config.yaml
intermediate_size: 2048
norm_place: "pre"
positions: "rope"
rope_fraction: 1.0
tie_word_embeddings: false
init_std_o: 0.0
optimizer: "soap_variant"
learning_rate: 0.00326
beta1: 0.95
beta2: 0.99
schedule: "wsd"
decay_fraction: 0.623
decay_shape: "linear"
final_lr_fraction: 0.05
Each number is 128 + 32 x the weight over its row's rms, rounded and kept within 0 to 255. Layers, rows and columns count from 0. Numbers have three digits each. The size before them is the row's rms in percent of the matrix's.

# down: layer 2 MLP down (transposed), 2048x512, rms 0.0936, rows 1620-1672, columns 384-511
# up: layer 2 MLP up, 2048x512, rms 0.0977, rows 1621-1672, columns 384-511
down1620 095:138159151079146139078101171134179154144177124071090095161136108087101162095089191184090132168162105138150101097128159181094126154153117128146145138143159141129151204164085128092147157145112076164134166090138126105115093047111139161110113143109123150106129131084154088133088138155174174127164125094106180135171173170088168111094134141175116088138158102183185087130149189108162180123090
up1621 091:137167084107132154145136076124127087142086174089121122119135093104178096088147132094107108108141117092145104125095104101123123150104136168092111092054129107144166148210150169140146105139116110156116153193163155126116120153097136155079139107118150134138126163116118154113100104130102087111171087161129157158101121152102158104152061236100074102112157162068125065116166191121143171044135
down1621 091:155174145099168185089130080136093085093162164102150169132106104046125133148184170159134150130176087075119122085152123120158125174127167174098152143078109186110095113183155165103137131136115075162184165142163185117116145094125144163130105121160165141136159128164099130139093114167148195121156082126107114127123109176109145186132055131168100126068141165105102135082135129196171092152089
up1622 097:090138128159119143137119100163123149094155150085079095106105121125196170165103148090084145106071197137159154169157144103130129126152120135129134128133170135163152140134164104151119135149143166102098135126153101103110144114123157116098089116179074209150142091123152127118094120108099133176176140170057125119162193147127176114088117179088125071136092153158135120149122173093141122139155
down1622 099:110166144170164163135172091139127077131139129159144125080117142115135169091097113046127152153100114156132161126132187075142134136104144108137161109118153159134065112141148113116149165126166134097192114138148080032103143181153137117104101144162151092083112133165140144102111140119107140162158101156088109138163120107108119147092090140091078150102172099095125085094096189153144172142137
up1623 100:063145172156150101111153095133070079121138101142170130153190107092155122124143111179104120096168139137094105164173154072135113178153163175145100167147130139160122095102156119135110160151124151084133150086109157073106139093200170118095080122114099146143105091115102134132122115136129125099160149148038070077177155132151114131139108127117120117136121111140136110079160141143145168175101
down1623 103:059118145123154114076112125154151147073162133160101129225140162110157149132079082144177114086190097141162120153135159147236147150139115112133094176145208104062090144122177122114203184166125095156102121177137096103113140089166144060130104138122166099101081141116118071141145119148078129105132126141135119122099104120151122102091093111101099177134120145155133145116114157114187140111133
up1624 107:093143060167140140124131062146122131086126095138115144129175114139138152135146093162105137191184114157154222128144152034167095079150063150104156147147088137138141107161111144143096125089101146138123099124136129136121102057115148135171103129127115155164148139105169147104146096109128117148156160125116164127112160149101158127131170130111087142049153144120107075120149132070139158203125
down1624 100:127168079177187105154151148173129129064154106099072169128092111022095108113142133104098075166120112143072179118094075132136109165182186163135160109191147073156195095152138115098094149143133173108173104168173154167118142122123093106127106154185138141066143091124130153079190106159100136108115142122161118152160104155081152095184078121113161099104129173106086101127140053129215165136030
up1625 095:084137087214092168110175103120168112121107170165147132093112118202069091104071135056120130146132111154130105182118171103116120123136095095154121127183084131118139135138086136122159084098170175100102097117147165127126152153099089211169120168128146227134116168148155175194157163128157120101171225154127139152135134099098091105166162136153155139113105124090091121111143137124083161146155
down1625 094:140189099168098156081160107074160087094127115110123094110116162198119106114137098167115098117085163097113146069131164106154137110074107126186064152122138167089100177076132119184088154110142168153086137085081166124132128039112113165124192143179103081127132146150197104193101135094132110136117178153149091156167134108123127149149072131142084126128137134129209100134127094052127149157140
up1626 113:123146114195173085137143132137148149123138142152115130141059125069115114144109096156115126142149091111144138103092129137129117045182128145167137109189116189186069135132065150116149084198134146141122108115086106197128119082123141152122088153098126169181142085127191166134140142147122125156138146174120112091092175105153090124126171105079145069178126121157099130127124105087131094135138
down1626 105:149215103154126190077115122078129146102130154078176111088099094153137065196118105160201100244131140117149130143116095072113110164199099173156177129096111172121106183110058152102129078146143144133149122108128120190169174126159152105130157136121115087122113119159134163151147131100123123124137104153139134111142141086041163097103055172193176146117103133128115158166129111144184063172204
up1627 103:143168101143130137160138104123103141123126084133200132126126113100160112148147096156132075169084125149056128120148106150063092137061111104134145165127104120162139130086182146134124096159076125163143128082119123127119132108178129091134140150178105145134146146089164121176114097144152097137117153104140094143142125154189152060086151085122111142155074152104103120164178147100114123102069
down1627 105:112129133117101129163176155162149180039143120123154144157101092105177152168191129121154073118095159214080126128096135163136124157110142127143149166086087142109128123098106173112135130150139131119122112143114147145168158152185113160154134157118138151145109131180096195149131049162116116078074170094095080134117129171109102152145203150085149121117113163161103094156122097090170121073155
up1628 104:139153157074109163154022149126080112165137155130096141122083118117083212139082125171086093101136107098118112167142204090101121193101124122109139134101074075206168165167099133157091125161089132127107046125133098137131139104104088082156062144156154105101138136161121160122093173111105151159146147123110134132100117062132089079123138109187159152128126134138096136138182131149167134117090
down1628 105:133109137079159116126169127114158152145121138125130111160119110170148169124148123115150120177104103077151138176110138101139182172103110116122141090167135097122153153130114172145085120103134082170195102092110131128134138145100057158123107121141151100127097133170198190117127101089105044119130141107190181100136198207126143134108160120123135084107133154084071135120120114111161168157146
up1629 098:144162165142117140187072098141139133128135139126126077063126092138049107128140130094134091132145093100133157184089143050103079142152135127093048094126104121197174103166178122137155059139156191133104136082128116156153158109129120101191134112086105151159109130110113122054141114163144127165135169099107160157156134108129152122164161157150124144125140116113162140138126151138115120126172
down1629 101:148142074144057098145085176110131125147149110140087113137081115072130089161084109114118110185109089110200178144116091154151090079080112147106176153154166108135132125178083111182143135172120136137107098127158118126084108088147183152165148133070141122100097124119129147142126125082140098074194167150149218108155152132116164083095154155139141144190169157142177076090126157077074070156105
up1630 097:120083075126105090153094161115146142167127136100148123128193132121079114091091087071147160122172135183107165145168122137138115131130144143173134121160170113132159091126134105135092156044167103107080115123122099146143142136137145140061060106123110112076153147139117174118086067159095149073138079107060159177085251099091138112083152107096153112166142121130155059126149039133076123110160
down1630 103:117111093140164116133111123117131138093204120121153145104150118102081132146165093017122114158173167114143150117117119107103123156120128124160095164143092062159124128120139101181089215109040152097110146147136193057134130057115112126140127058196116118076141107165079123104131093101104137090143124084109110183177121197093143132124166160134136103169188099114145090083116116121081112071104
up1631 092:121125117106167079084098121124112136118117112169124118117111101148154105174115086123087139161102058090130116140107119150115101197130138127071155084099184104127152168113106177106107131163153093105100097130106147091198210125132153125155099170105096177094085119155136134219144109094096112116108119158150155119131074129156118126141191136151102153141156105155100133071114204106121140140082
down1631 095:144124084109145122074089051100168116121194146134095138120132166172101135138100191105152125153117132135106120099125167133145126201125123125093133114130078135194080200118097178140141066147175089135181091132135108125116119083134091112094111097131096122101083123132111087140087143117074110118104074093157108088158152189107076091137129129122099160136088148109101160095102147184145124137161
up1632 104:114125111165091144135132147122136087123091164155163123160112139109187136171131123176160138061184075131145087107131138147161091139160140135108109125101098087106153140108100134148128076117142175188098156117113162095118149116098065132134154194148148157073169111169154164147096129091146074073148165113126136145174154137114165083107107156137109123146139110110084096105139171100106091046190
down1632 105:112157114108148144082098096136164135160086146136145092160107189132124097154134120115121083171090088095116130129124141135100121136159143136201108142071116124162110158072106125127097190092041133139125149123144113082128214123111086139118135148092142109173152084130176126171160162103121108142123122108101114123110182136131086171105101120164152141120163104183123124170146130180119148077161
up1633 108:091160163194111142214098139115115147151115078078157166150098098152096169049108121163126176118122088160124141133091142143111090080137088119077148204172060129125210151138096087139122156085115128138104046125108134125117108141125136157157125163092140109139116097055152092077067168105144171161134143150100146071058159138104177148148165152179230158139155147119125171123199113117162154059127
down1633 106:117140101192127121169088144116153128137062141148120059181156147112063132119137082114052136164113081108111133094132102108170125170133148115141086140119121118153160111138131119081084110133167132116209072127050074119071128128122128032132103163174147141126089150120147127130049110129111127184109162121109099102086107128135115147130092137117107104172117172105084135130155117107154114119076
up1634 101:133113126114111137104115155101214138108117130138113198146113171120124171148042193136136142170086104136165153110128130088163123187157118086120204138174109218099122122132132142087072103092139114153188133087141171160197140086141185150162140123128164159167149093082097147107096100089182160104169119153148117056117113147092150130115134138125147151122103113099067111122168112091165135181095
down1634 104:132159121148172130113046124079127115171167123045096132170174176133133116146130122139099110134111131133148108151150089126116142097123123162114139167117069055070153143174124099102155156152160108132122159117126122159152114113115127183090101104101113082182103176110130136124103164116120183119126102126115130071126163127134114180052158120128137157202199103127159055120190074084139140115116
up1635 098:089163058128057164100173169157099126125172169081159104182122065158055120159145162139136140069093107146169112092117188096129190114175092133116116162107162093138142134150128160082089075124112106118113123145205128093113111083141218130086145094127165114084142139085135069146120112108090118083128153121161097190149153096158134157204144184099082143121158155116172137151120125130125148174157
down1635 094:104144071142094150137147124128133123124158144132148131165126141129120128142165175109099131165133120108185129108101097081116141100105097137188164127146104121123094148129155114156079127062078101196198113157155105086136123138132143116098069089114152055124127183066125119086117110117099125126115118120115151121120145170134072145120084130139137187132173132168103044186112127087160122146155
up1636 102:103096071132189209094094136138109150212126106121128159153140095109107110060159092173184164145084113127171075146097150109098047168150115119096138103120149137118087126126162074156111113196183161029128130118138141117129090161147098156051170090156094197148169160139120097120105101133145157095115118190058104138201139145191085115102156142142108111055115132071119052125121166117190141117110
down1636 100:122126124085144100161088089094089153108071120112110167069142159166119120141115126101175116075100158119113097144087092134121112143107180079130098122136120205143114070165152083085113119184161171157141154130153170138148112142163086110130157176074103098150094133146097134089187118145159163129070109174115123124129122120150103170160113121119107108098119145091133122123171083052137178130144
up1637 096:116120146141173147177105148146153093136133083130111134114109106116081175125095145199061090123168129125140067133123154101112141136147116143073144152087166126151091143126119122128095075059084138143059099106143140165120106146170179131090123142188156165146104203174110136103131048145132131114164162150148056163147155115130155158197106088032142161126166103111186183189106223105105116112160
down1637 101:121153101104151102124145146132154103116088147136166152166186057176104059092113103133176159112104094108132141109110168116099137140097177176128177124111105131149100136142079171123164115132107116090136065149103204130134211115143141255129146167107102129090154103147141086145155084101115198131176113095107196068144162099176135194126112143016129159141113195098118155102158121108083119126146
up1638 093:088215135154104188151113074162108156212124082111127118107109122149099100125123144123124107084112110105181135182103108103107145086192125083133144137122101163107080149113132161143105181122186105111099119154166153131181120075151139146107130118103132187065110128140136120125127087128103155146157125104154127114141173093181143149133115141132047091124082128110103169089170190068044123098144
down1638 094:120127156122142123117132160125175091112147107088186135134152169092080124115159156145112130139129106117099080143102099108108118068089114079104121114151138166135121150113128194135077147095150128108131119143122178087117068109157154162147139143172124129120117095169187045101140152168138142106080126105161121108156124101120140056135121160142104171100134168094133093043125086143099122065126
up1639 107:120103150102153158142111197159133114077086147125171126123142134211072138130119108106083152112114104113168106095146150164086150109146093133141102156131151140072132108155079130137103084118146168156159115140116135193114167149155112094112145103099083116153122173124165117108140064147101094116145177144151165105134086154135092132144167187206113133118150103131111111104104163162143111069084
down1639 106:080116147135148160117108150109087064120156107122133075108154135123145129128070068097101175128101100093131112151083161193124094092145095124112127146161076113138167125109146101091098160076161121162083124111123104142148145079129108106081062140105093099102053162108113126113126128156158105176125128075123104145135131134170167187095124183054241095118089091133136117149081130096183099167077
up1640 091:099127108090111157134157081115074144127104067122202100124137182136133106129131090161066128095140093136129021142132139170133148150141110168165092119126084102166100101088110148083116118147115122175148100141109126225093143147184132121119149190153121157155087123130148141200152097098081106137089122161094200118126109131164128101144150151138158131100107021144130113125137119136124140116128
down1640 093:154118132159158101100100137092179174125160192106165128143139117104103110091127140147046154123100120152099101092122130127129130169100163153154121108144112113151148054125133165074196140131133141184120126122112127124194122180151146136187105135160106148187153042132114122123099082154095076145109115199141102124106176151136107114129142142166147107072134094141103115112160078081128082152056
up1641 106:100109120168147099160194127096165127100100114145109123181128082125074163115129110129140139120162138134127150154115113150171141184097181146157140143176139111139102124209099161162162160019162169126136123092058195095127142122105094122189134121167132175164148105140103078105127110133149087138105148095158143162116114092173057039117042146107110187163151136157127149153142134094136139129107
down1641 107:086177136143054157162089152071138145122131117147103108029175082154165132099124116082214153163110127089102152179113147160132180181154121146146135106081115091106152154119172088151132134102155156147105106079157157127119129090080149121146148150124130124142117108120119095116108122152122087042175134106137109121131097124163085124130134100132065119089056068084169075133181110157115097065116
up1642 110:222119122159134098145103172112126133128067120113168156072111112175155141117075110090106100100070086037101114144116158126124080145124130151119136071066140119148113126122122138142067123179166117122074141071137114126069134132139105155180123140113143148168139164160120200142168120111142117130145134101168138107139109065159102114131098136117188119187144154075096129143143152126174152100136
down1642 108:128125128125148142108114174087156083136115072090138147128148103141161151191117144148077134167049143140135121133130124175136038145122110148187133118166102153172139176119101137112107148123095172167152102097125080178150097184138135113110124092157137063196112170179168200195138128151164134112144096034162145115118158216125142122093104090130137167115132066044147103118093124118100098091153
up1643 091:124137178175099137179131111114038136166085113169196110105139157129081136139104080139097189130146106088114141147094142142169137120184128143077118131133090190048196130081107132123151102123181110154178173148112133088178092112109182140089111127110137127108081133153133084118099106079081144102160128128098118074129156096107112129141127123140154106163132176129112189045094117122126071153128
down1643 094:115118147130124136112133117086135124091127115123077113129103127141127142116116136190125081097089137124138133159123141158152174108122175127138133139111110134079121156097087119155064153146119118237170136079131172115094113081156118127099098120135119133090127145138136129127141078120120165129121095111140085109165104168148117133074117155147111088064156124110125180167081091111162122140161
up1644 105:086129118085158149136146160105109106157157165158131152082147150143147122146184166136076130134131147131084141153156207116089124155096105201124122076198122123179076112114181120130155140139125176139172140171175151107171131131124175194137113147121130135046154139108164082132171130106148144154138148143113157145124106145097095098172037092159060104150101169118138191083131163175071160123136
down1644 107:087152159175207144090116176184106076189070145144139163108104089122132100085159124120124122150094161124127124151124162100079178143105096128119105111161069138107110114161112119101145158120181106187146132109126050135169111127161089117149190124122155119045127141093096080158141110161143092164183130115107140139079043120134165116130117101112144180152119140147124186155130174134150142143130
up1645 097:165124113044124183113077042134109107125142128134134113120141154118147169093129103111121087121121102071133197094112149147186145120080096117116129139082131156101158143164179156133185145150155156121120110129117140190161192134141141150204107163152125138150122155104157104202145165123120167167099164096132108113109141143138123104146088096116079119132070123178124138208106140119088164139136
down1645 096:161160139118127148126183115106091155100175147132168168123103142124163135139133152125142108163119149138141098106127120120127076155120119113123102163152132105106170153120154121156121145113121118158145148073154106114113119127163115156139100152143161101125127139093141111127162110088141114174121201089147129117106131119112160099135184152185129111082161124123157092111090057095103138147116
up1646 103:070175097136112067151130097187149097173134118145162167164192135124126160196106129136071109136110128092185172140123129075122159087136112192142138056110121110173101131137144173154094129110158110098151144113182130104083141111112111104104151157111155136137070139112155069134108123096169122132171116204075152161136168085124104111099152059130093114057153079072124068107110119163141154167115
down1646 102:111141162130168165103143156139111114177107116169126189147158146173132140123115142055196102119132122155181109120149141158122165107102096135126083115088159091166181131230059177105158206147158123112076114092177121091199101110168183148071157087121115155098129155136155118084101113180116141110094150076083182136082085088100127149105126118121118167129117179123188121135132087161132164077173
up1647 096:135127098101115152116101216119153142108098100085166154065118076150052146165096172139175170109132166131153146128129103146153095178073121140145104061080104063144068165108166127107198078076134085075118098095253159101111170063168143163135116114164129092113113129147099085086125109153146150105149222086109144186102108141158169158168096130121172130058176127124137085119117114123066141144140
down1647 096:155133119150082139114134100110096120146123078150110127089126114101090187173130211128150115152099124157103142197076143108143122109092129125110092096123128132087114191126146159146077087113122158097159138108128125136149139147094089171137161168076128062177080166130152152176056121127110084158105121102156093097160113175142109113171152107121150129135140097183081145157151117123112167097167
up1648 090:131129144148127139078110169121116098112170140121112166137115088099118105151137189117101131078079119107113143164138124123084110172134089178093145107142156078085093181129112119149112138100131126133129146148122101090117158122127114120053069151138147126155127147123076183127089126159111096075130143176127132123143132139118111151134060151127076137132132116155134077125143141111067190201119
down1648 090:111115111115114139121126089136163057095167070098115121160106097134124146190123120050088137181187148136152195049091150171067083095140148146100137120140125122113127160167073092137094131142118134108151131115109142092108096130094099145127104077122101072134116154075101145107098153162115144137123165139155124139109131110157118124111121148129142113135101156167080064101161158099094180085082
up1649 104:117157134128196098117125069144080055166156069126120128082160081153075132094126173107117107140063113183121129146143171116081177145178119130112116143108135063134130110124142138091182072159217048049139091087117098146097129072109110158110146086131133140144057157111179066142116103120139117097091085115104176114117157156127106134123145183133081081104121104135059101079156102071163142108118
down1649 098:187127107137071069141148117161126106114188114162114110097142160150165132169105079107162172123136090178175103117114114070079081143077177132129130075134165161118143165155132164053128170136137121102120141133112085108131109116151136128212097129136118175129214112149101135147108120094094163094152111137127106179149161141127084148084158096110099136176132117088186082109129162130137144098117
up1650 102:155114091126096090116141160103081166183157183106080063104107175119135112080098151130109146100094144167165034155131161123187107107117094099105131087145113122124100159078107126121146131109093044091086147115101105125088128098135093139119151113150055142134174094112126078097018129070161127175141107152180116156145114149142157112140111076100129129069133085116148116108085061173201156133133
down1650 101:120127160131183134053158149165056132090115159157143117153123189088162159117115124119118172158177113091118109125132144148179111081069130098088090245156146131171145137093159161139087074105091096119109108160153172105162122138136129088150096131135142120194099141096107153113149118125120147140058179114125110135110123185129132131185134107139115134156167150095153153137067099118119089149163
up1651 113:131117114141088126091173121156153058070115101115121100134086107111109143134168109114150171185130127128105102099107136140160020184159108147081110059138113155079115124112160118132177145097105121171113078147119178111102154101091126126101157177111110141105068173138120091116121111136130090069097133157074229149118107161152079115131159160084129141131050184038117140202137170144137155143219
down1651 102:158065123128119148118133175111135119187122149180067131138124077151205103142165054096127091184142111171151112156143168125179162123107166137108136169146151097142090149116129127158171146106076131114087172168126067116100061147139118138167124138132124120213075170127127136092134120076138072165080127143102155109128140116108105147124154092114098114120196126103148138111138092052116081177200
up1652 085:102098124140137100122157136135111106149131146173143152079138081163059086138160059146169177142177149157134080090127137117164133096116161162081151119082152136068141182083134168080127113126164138130145134053122141140155164077134209119109183142122080161132154148096136121148130122144136116179142154114151208102131146125117174198113108148100151149176152125141105148115088129123126153129084
down1652 097:089155139156128142088105096138156103166059120131120122149122171122090151118106147044138123110097097163113132062127169138115128146116124107152153116176103102111135107105084179140195211134154155144133095110174098123141097082126161108108073146198148085163097079145138104106115129140131140181145100079098086114134160157102165133110135163141160138143112124158104107149105187145104097126059
up1653 110:097127103091202132092155104134148157116141158150177087132156093112128091181122134161113055105153133097136142117120183131097094090161177065197127106130130140171086095129103102133109113165094086105041069105105134159108123101167142093144204163145119164079072159154124109137088143128157122085118105124094136124177117064113123055080168078135141131135091179089129079122152117131159084069139
down1653 104:131123105152054139090054105095130158117170147087098181116133110158149123167110087106136148161120157084123168125172151117196116150141181090079158166172083122169111133156079064154159154092095142093179141088134126069111116099134139100158116111158101156156139156171143104115061159138144170095099114080106149088097182109157066122065135156103051111099131169058137156140154107074130138114161
up1654 106:172080141111189156157120165101145094120182122138163130085071067144157122153095166149093131130127096129097099103155188100138068127150051104132157111134091122058145106176091125128129147118138134128108187132177112172146129047072096182064139101140155159161098046173044148088116148123102116162158168149086134175168130117094132120138108130161085081182164119088096119111185119090173139117174
down1654 107:104073166166176122084128091185132091132173155114128114109114144153158100232167173150084148129103148098132101130140166179121133132173156143096169113141143174097123141107130131098157140153152131142136110111144134089107147122118074086077110131089182142068081101128142063110058136142154148076149085124102162183139106101063101069178103151152137097113083180167121101170150092204132139126125
up1655 104:082106183068135092127094221069145173107048088113086174179162050136092141114125094165099194156098132176167137165185165148114148133162097126093084169178119134159126096126123116169127141121125086116124103165105058112120162178087096161162123145160134198105138070185126120149133111102131137170134146097156145155126097072116109187101133111157088140061131134130126099147139123117147094118091
down1655 100:151103104106176096096090173082141150102089139111132099122146115103134118068125177143113181124176095125132166165135143115093176112163112153108160148131200130115177045115146124105130133154169166170122128130087095177101129141091115146137116121148124096132159118177134160107097093143107107115138134107096106134114049150159125196102135156119126130063122152130089105126074156132166197086152
up1656 088:190196106074112072152069169138132109067155089178149131121128131131173172179071127117085172093126165128044084157153110053103130157141108145095152169113192135163089157091185150142188104134125100123172156088140153130034139097143086115203090136116121148122158108097173159083169084144097090106176120159174176152147167171136138094128114154079147118132104095122064148153092108156115077159096
down1656 091:194123140126098118109109089152137149075071122169153112143152103157112122158143129129114197154091149132133131093130098131147165166158130195171139124111157173145103060116119139152187087177145123118086190132193169102073139152083136088143092133152152181102126138160176076134176148120161092086108172137107125132105132156128116134079142163168156153145154171078144138122156207143116121112139
up1657 094:097164136048117076128148121115106110103098138141089159129172175121100191190147120119069149208158122085153034118089149116109120152157144120194179173136136148138145087113118111131124132079128164106159087098110138137110149079159154124124104128108088166126110161157141180166141111070158121124173108168112101110157166173147124167080114075134153164157070160093068131098111090114073142081139
down1657 092:144115119039094091076120106176128182138100128138114146093163080139094170075165125169094144091112138185142126151154125140108103157136170104126113148076118136068174157078157163097141212150162132156106108065073105132132075114131107111119147115154168098078137165114169095077189092117111100064178165099177130095154159166130141165156124135171097150087120148138104125135106178121095166151078
up1658 104:214125174119159080140139112205140092173127090149138188106158155127136111118099086104181120151095111111067228202049153134181154147165077123060088141096112104096079097186131104125181054128080151124177105157075107084183066148178093113109076093139156140070123146139100145129129126055133124153120146105075149110185131154127140138113150161129123132122103140085118123105163174129133136137066
down1658 100:089189147109081143152190149080145132117113148067109125080056120096050114166103085083139131148100041128118115175128148119126163151141138190115119154164189156150113143125132067104161156021113147195133120138100102125169118126111175123122144139140166064082136175110093132128151105116096160141115181079155075126150117155153125127128130133080166202146114048150095156033255141101144087112062
up1659 094:139103133121125122134102109072110098139170153124156093080160150133122136132122114152109115144153116151178154105086156120145089071183108120174129139119081146183189159097131078118145167114168135126171141092132103107068174132191162132159128159119130130069010180098142109161127194072143120158150116140131137126052115138154105159057091145135149107119101136101089149185160150112076097119164
down1659 091:179127100165165097102098178157113120105173166057114113118102061121124111120099135163117092095134114138124133155108133106094088136133124148058086121124123122181072185090119175150062126162121199127204065173092103203152116139079156109149161102223123118128107082158118169165075121116068150091163170142091099117112106151134112195151090138132138124093135166108157145142112070168102122162099
up1660 104:151102134146125125105168075095083108118134068143133146136196141128120128145157105189120100144202083148129088159106119133131090149121114152124115130124096082104167160139106195116117181099185106142155137108116143110131153109086128151162133121101148086060118159178153130146151163081201132141151095107171095129185146134137085145132150084130123095072138135090110120090125085159124197130151
down1660 103:102079182067079069178140078124114107116117116181132079113109157174132120149103120117165091126111149173147106133127102119168082068124089140113119137133133174148149124090148125076135181138101223131088142136143148135177152114119120132110131160145114208083165123106074143145122103199094110103199121117179115102174158170145132089118163127128185133187111171112150159185123111116174111110101
up1661 100:105110143167140122111142135127118177159189139124117094132160148098116182124103105187109154086186130149148070133155073056109163091143116118119081063117116137127111100129097138132117114170202200112117169100096117154113112146167089096112090133093126155108164106136122176065152128061148137058136142124147133131151115079118173150127088159109146122088126158072144147133120112165120139132183
down1661 098:180118151102165132133168131106118147132126068091065135140129105150117113065121108089150150101112003119090131119124152150138135138085052127088114174137104154152172101155088180140092094117109105143121146155139186078143179138149129101151094088158108110144169131170098135151126113150145150109142144075178103109145187129176079103147144119152183158107110090170107130074067144186090128150142
up1662 101:113108146186121163139166147136149122130075162142096117100079070191082106079136084133151142126061139142191123111110124153097160129157078110199133140089139113100166126177190117146095149098133127149124132131117112155144175164174141134158059130081112101174185123168160114123137183084127144148202193154049099117151113161087045103146122127130162194094135139140116122120101156094107095103099
down1662 103:070175130120136114122164130125158100085106166138117113119055137144116116094127138138140141105112176175124144094102072160095138108107143130146101087182135139099120065108164179076140117122131102179137066132138079167099123107127106127149122110125156146160139144138155078109066106143088088112129170151106133120132150175088128162125138142178161114052081091146177080167137146121118167140117
up1663 091:080062091183180128130075111103111143160131108134148046132127165134168143132154110126073104154148102101122150140124152163118126147143107142142115104152138140105205124131199115124134123166174163106155130159088152131195186152153139111143158172141154097189127152151136079159092156082147075150151099165184089086085040150138104127104143121096128124101146138101125120098120120138150094130133
down1663 089:133137100104140155072144120131145130100164137129105232138147127100166130124131178141128160165140110192127144093171134137118175123109138099114098123105147142142177164144094163128155151173091093147165105134115138125118088088088102125153088093146125118115086121175150109149089120159097130095127125115108154107129163160133121125138166110121095096104083154136120143155081117087158113194110
up1664 102:109163098118125119149117087173197141139133121101178180131146128178152148146116149172118151057137125116100157167137174111115139132155121165062197177129095119139116137171082122172122106114063135097154125115131133150143154070170165103054119125078123149184201078174149056090102155124128152122097077189133068134106151145139065097105080178122159080134122114087144114122148135115103143162114
down1664 095:075152179123133128073142191114130077187107170123117160089114112195126105159111131136076135068144161205103091183131164104076129101168176141080161104126100077135135136118113112105046114119130085115154088114099150075124086115105157162133109146089147074073100124127067116133144132107085153126147114152132097157129136164137169162143125130103089142130146107133149145184152118071153104159079
up1665 106:129141115094149163138167124116169154124172103158138099128122102122124111168168117175109158068144129132076092114170090103194075146075130131126100134151019140133078109180100129095127116085149135106154130097124088170129147154150110183165084179134146133074122134108122122082141163149130130080115136140105165092107115201081149099136126145123161165170097106092137071098187135184130096114144
down1665 103:141073178177131158192138080089172138105127143143080115109084150084136134149103107178110139134191150133095095153191156116092122088117130153141078149172095125174091124154162153130069158146168095101143089143086113142101135136140135198112162088189146105086150054083136103124122059119123143176179127130116173109207131124082124075134113128138083079156179119131152113084083120148137098119095
up1666 101:157186124136123130165109141148108085091100141138125137141108114147114179185125151127104148090127099119148146180126122104110144117150146116114115165096139162175101102126098112193114122088115145137175156112136163147105190144069094093092156098118167088100123164102101139070104103108130075112099147173177112126116077114109169089140150144144109158087113112067099128097083094162069199133187
down1666 103:099136116115098099156137117097174116088132060121084064138061131193100106145121130113139116133139115160067137101071100143105115143117096174102167137119082168155169101182162148122162139155136123125118172131194153120172109150152173172164144124162167118149174157135062145133102176187151128184127111137083101135148067121104153119080152124140085148132189120090201109117158134114182048143162
up1667 099:133119106144035099153163104143180113169130140158135119110080136113166204100184115188131152130142106147167149158112125144112163131121106104139144172113145134127120150168104145086114097158091155118120169067129175096185143064105164174165115125146206122160143099157092117093116129040171166077052174197102125119150115092208045155177178142078149129146169154172078148120079164085080114042114
down1667 102:152138085115114089192076130165168172113055112126089143156053113179110168190083127133133144087120199136072112194083136088105117153163080116124122128073099145102083136121173151156119090133099101045109153126087120145161035116123116170105116184095170086169107124092133123077148110121094200141105154130146174063190049071117127148097128131157122137125120143087122116116110121164139131115171
up1668 092:065155105104138086215138140111103141123159134087125111125109181158152129055118116147174179133092138101151161081166063126169114142162114210091105085117123141130120146085108112096088109173049153111163098103154141132185084095047137142124094167120141137124101139116143123063095124140164101120082098149120147134107116088113107105125085095066111050132129137188121133113106122103095154108170
down1668 089:067044110118136124121115147145112125116159111131211154123098135176103145087139139064129092151103141139121127085084078088132141124099137165144152153113192136111141138149103189178195149148127067077132155123179098110162069087122168146135052170072179103090155118073210117042170132155118049108154146119081083107125114154083111110102111143092177056121129115095175145121108124083160129088099
up1669 094:127103160097152114067079125067109105119139125135180101149148081079182134145095112158167150170140098134171153176114175157074092110130202109149203149096124169163157065120134132116183094116119083120134122128125101103109130143127134172103094073143127122125112111157149055150141135144099151087183186102101150135098156102144097128110128114112143087119095166177144143112153101099114145080146
down1669 102:104099134102169166127131077117085147132128090082117039134128148118150181096133126113152104096104117141118150146145154121122115157152127163166167170115184239138170116135119158170150158125134141203138145137123121108158144077077125108113162158185157080121144135098116128104144153135109156073137141083194116141119164081133174135055105151154132105128132174055168132124162151119142119126156
up1670 098:166173153101171092147124120129055116076139094124173103107129116154142158071110111096078101097084122056127115099092175123151106127198090162104099139146147108122156132127132168137122209139107129096184233080054136182118151141112125128112159172137171128118114118124165149056110132113122144168096121155083132096166132145200122104151154083141140105105114109074124159079131138150095131151165
down1670 099:101156169118143137120083105057145142089158145062158121087110112155082158127080078101157084179162068091135138159107131114139103088179025151199177087089152173134135125135145194118163139157124104084146116106088118140130101143115166125063131161195175158133200129116107067101132154168120132146144136095183089100097066098107133125114176190155128144097150119151138102144096079150118173122150
up1671 112:105127113130124130089146145119095131172122140158122143151126140179143135078096113121072118042107131106100138140155111140151084110123111113100135128067104131154142145126121177154112114098207142118161109140127053127121222137130156152157128096135129194138078147173089138156121151051141119130120142170152189080169078156133101119131114141101082108112116161156159100155163112126110124130192
down1671 102:125145148161133178164176094082142162148111128194088096129131117175126111182107132130142144115124133116169179080132125126141124083126113144119132134158107159084099057109092123143135140115095112173106115137183153144164110153159124111089117072100128090147144100119125118163140085120123134154066141092137136167147139161102140126160115136105159116158148109095147111164095139067141134126118
up1672 104:181093127151111094197124147124108137125104070124106102155115131175173206129093183131137122152156156176151126120136166119140126086104143157132138155085118133145126118113105148131164167069133123109140135146132167098126058139083157112152090113101192184112120130175118098207128183165109122105176143132118183084136163116164138091135142079051172105146119148076094106149166161099107132124114
down1672 104:112106110088110108130155086136107103138077109126149135148128089134140086171109107145120101125127147121165147153163128138126115174075066127099119111166109170132120166106109184126112167051050084146122143103143172147118101142106079087097128128118133085166072182130144104201083153134093128128162182079120086109065164119122147127130155173104202071148177148116123109173126123157137183130167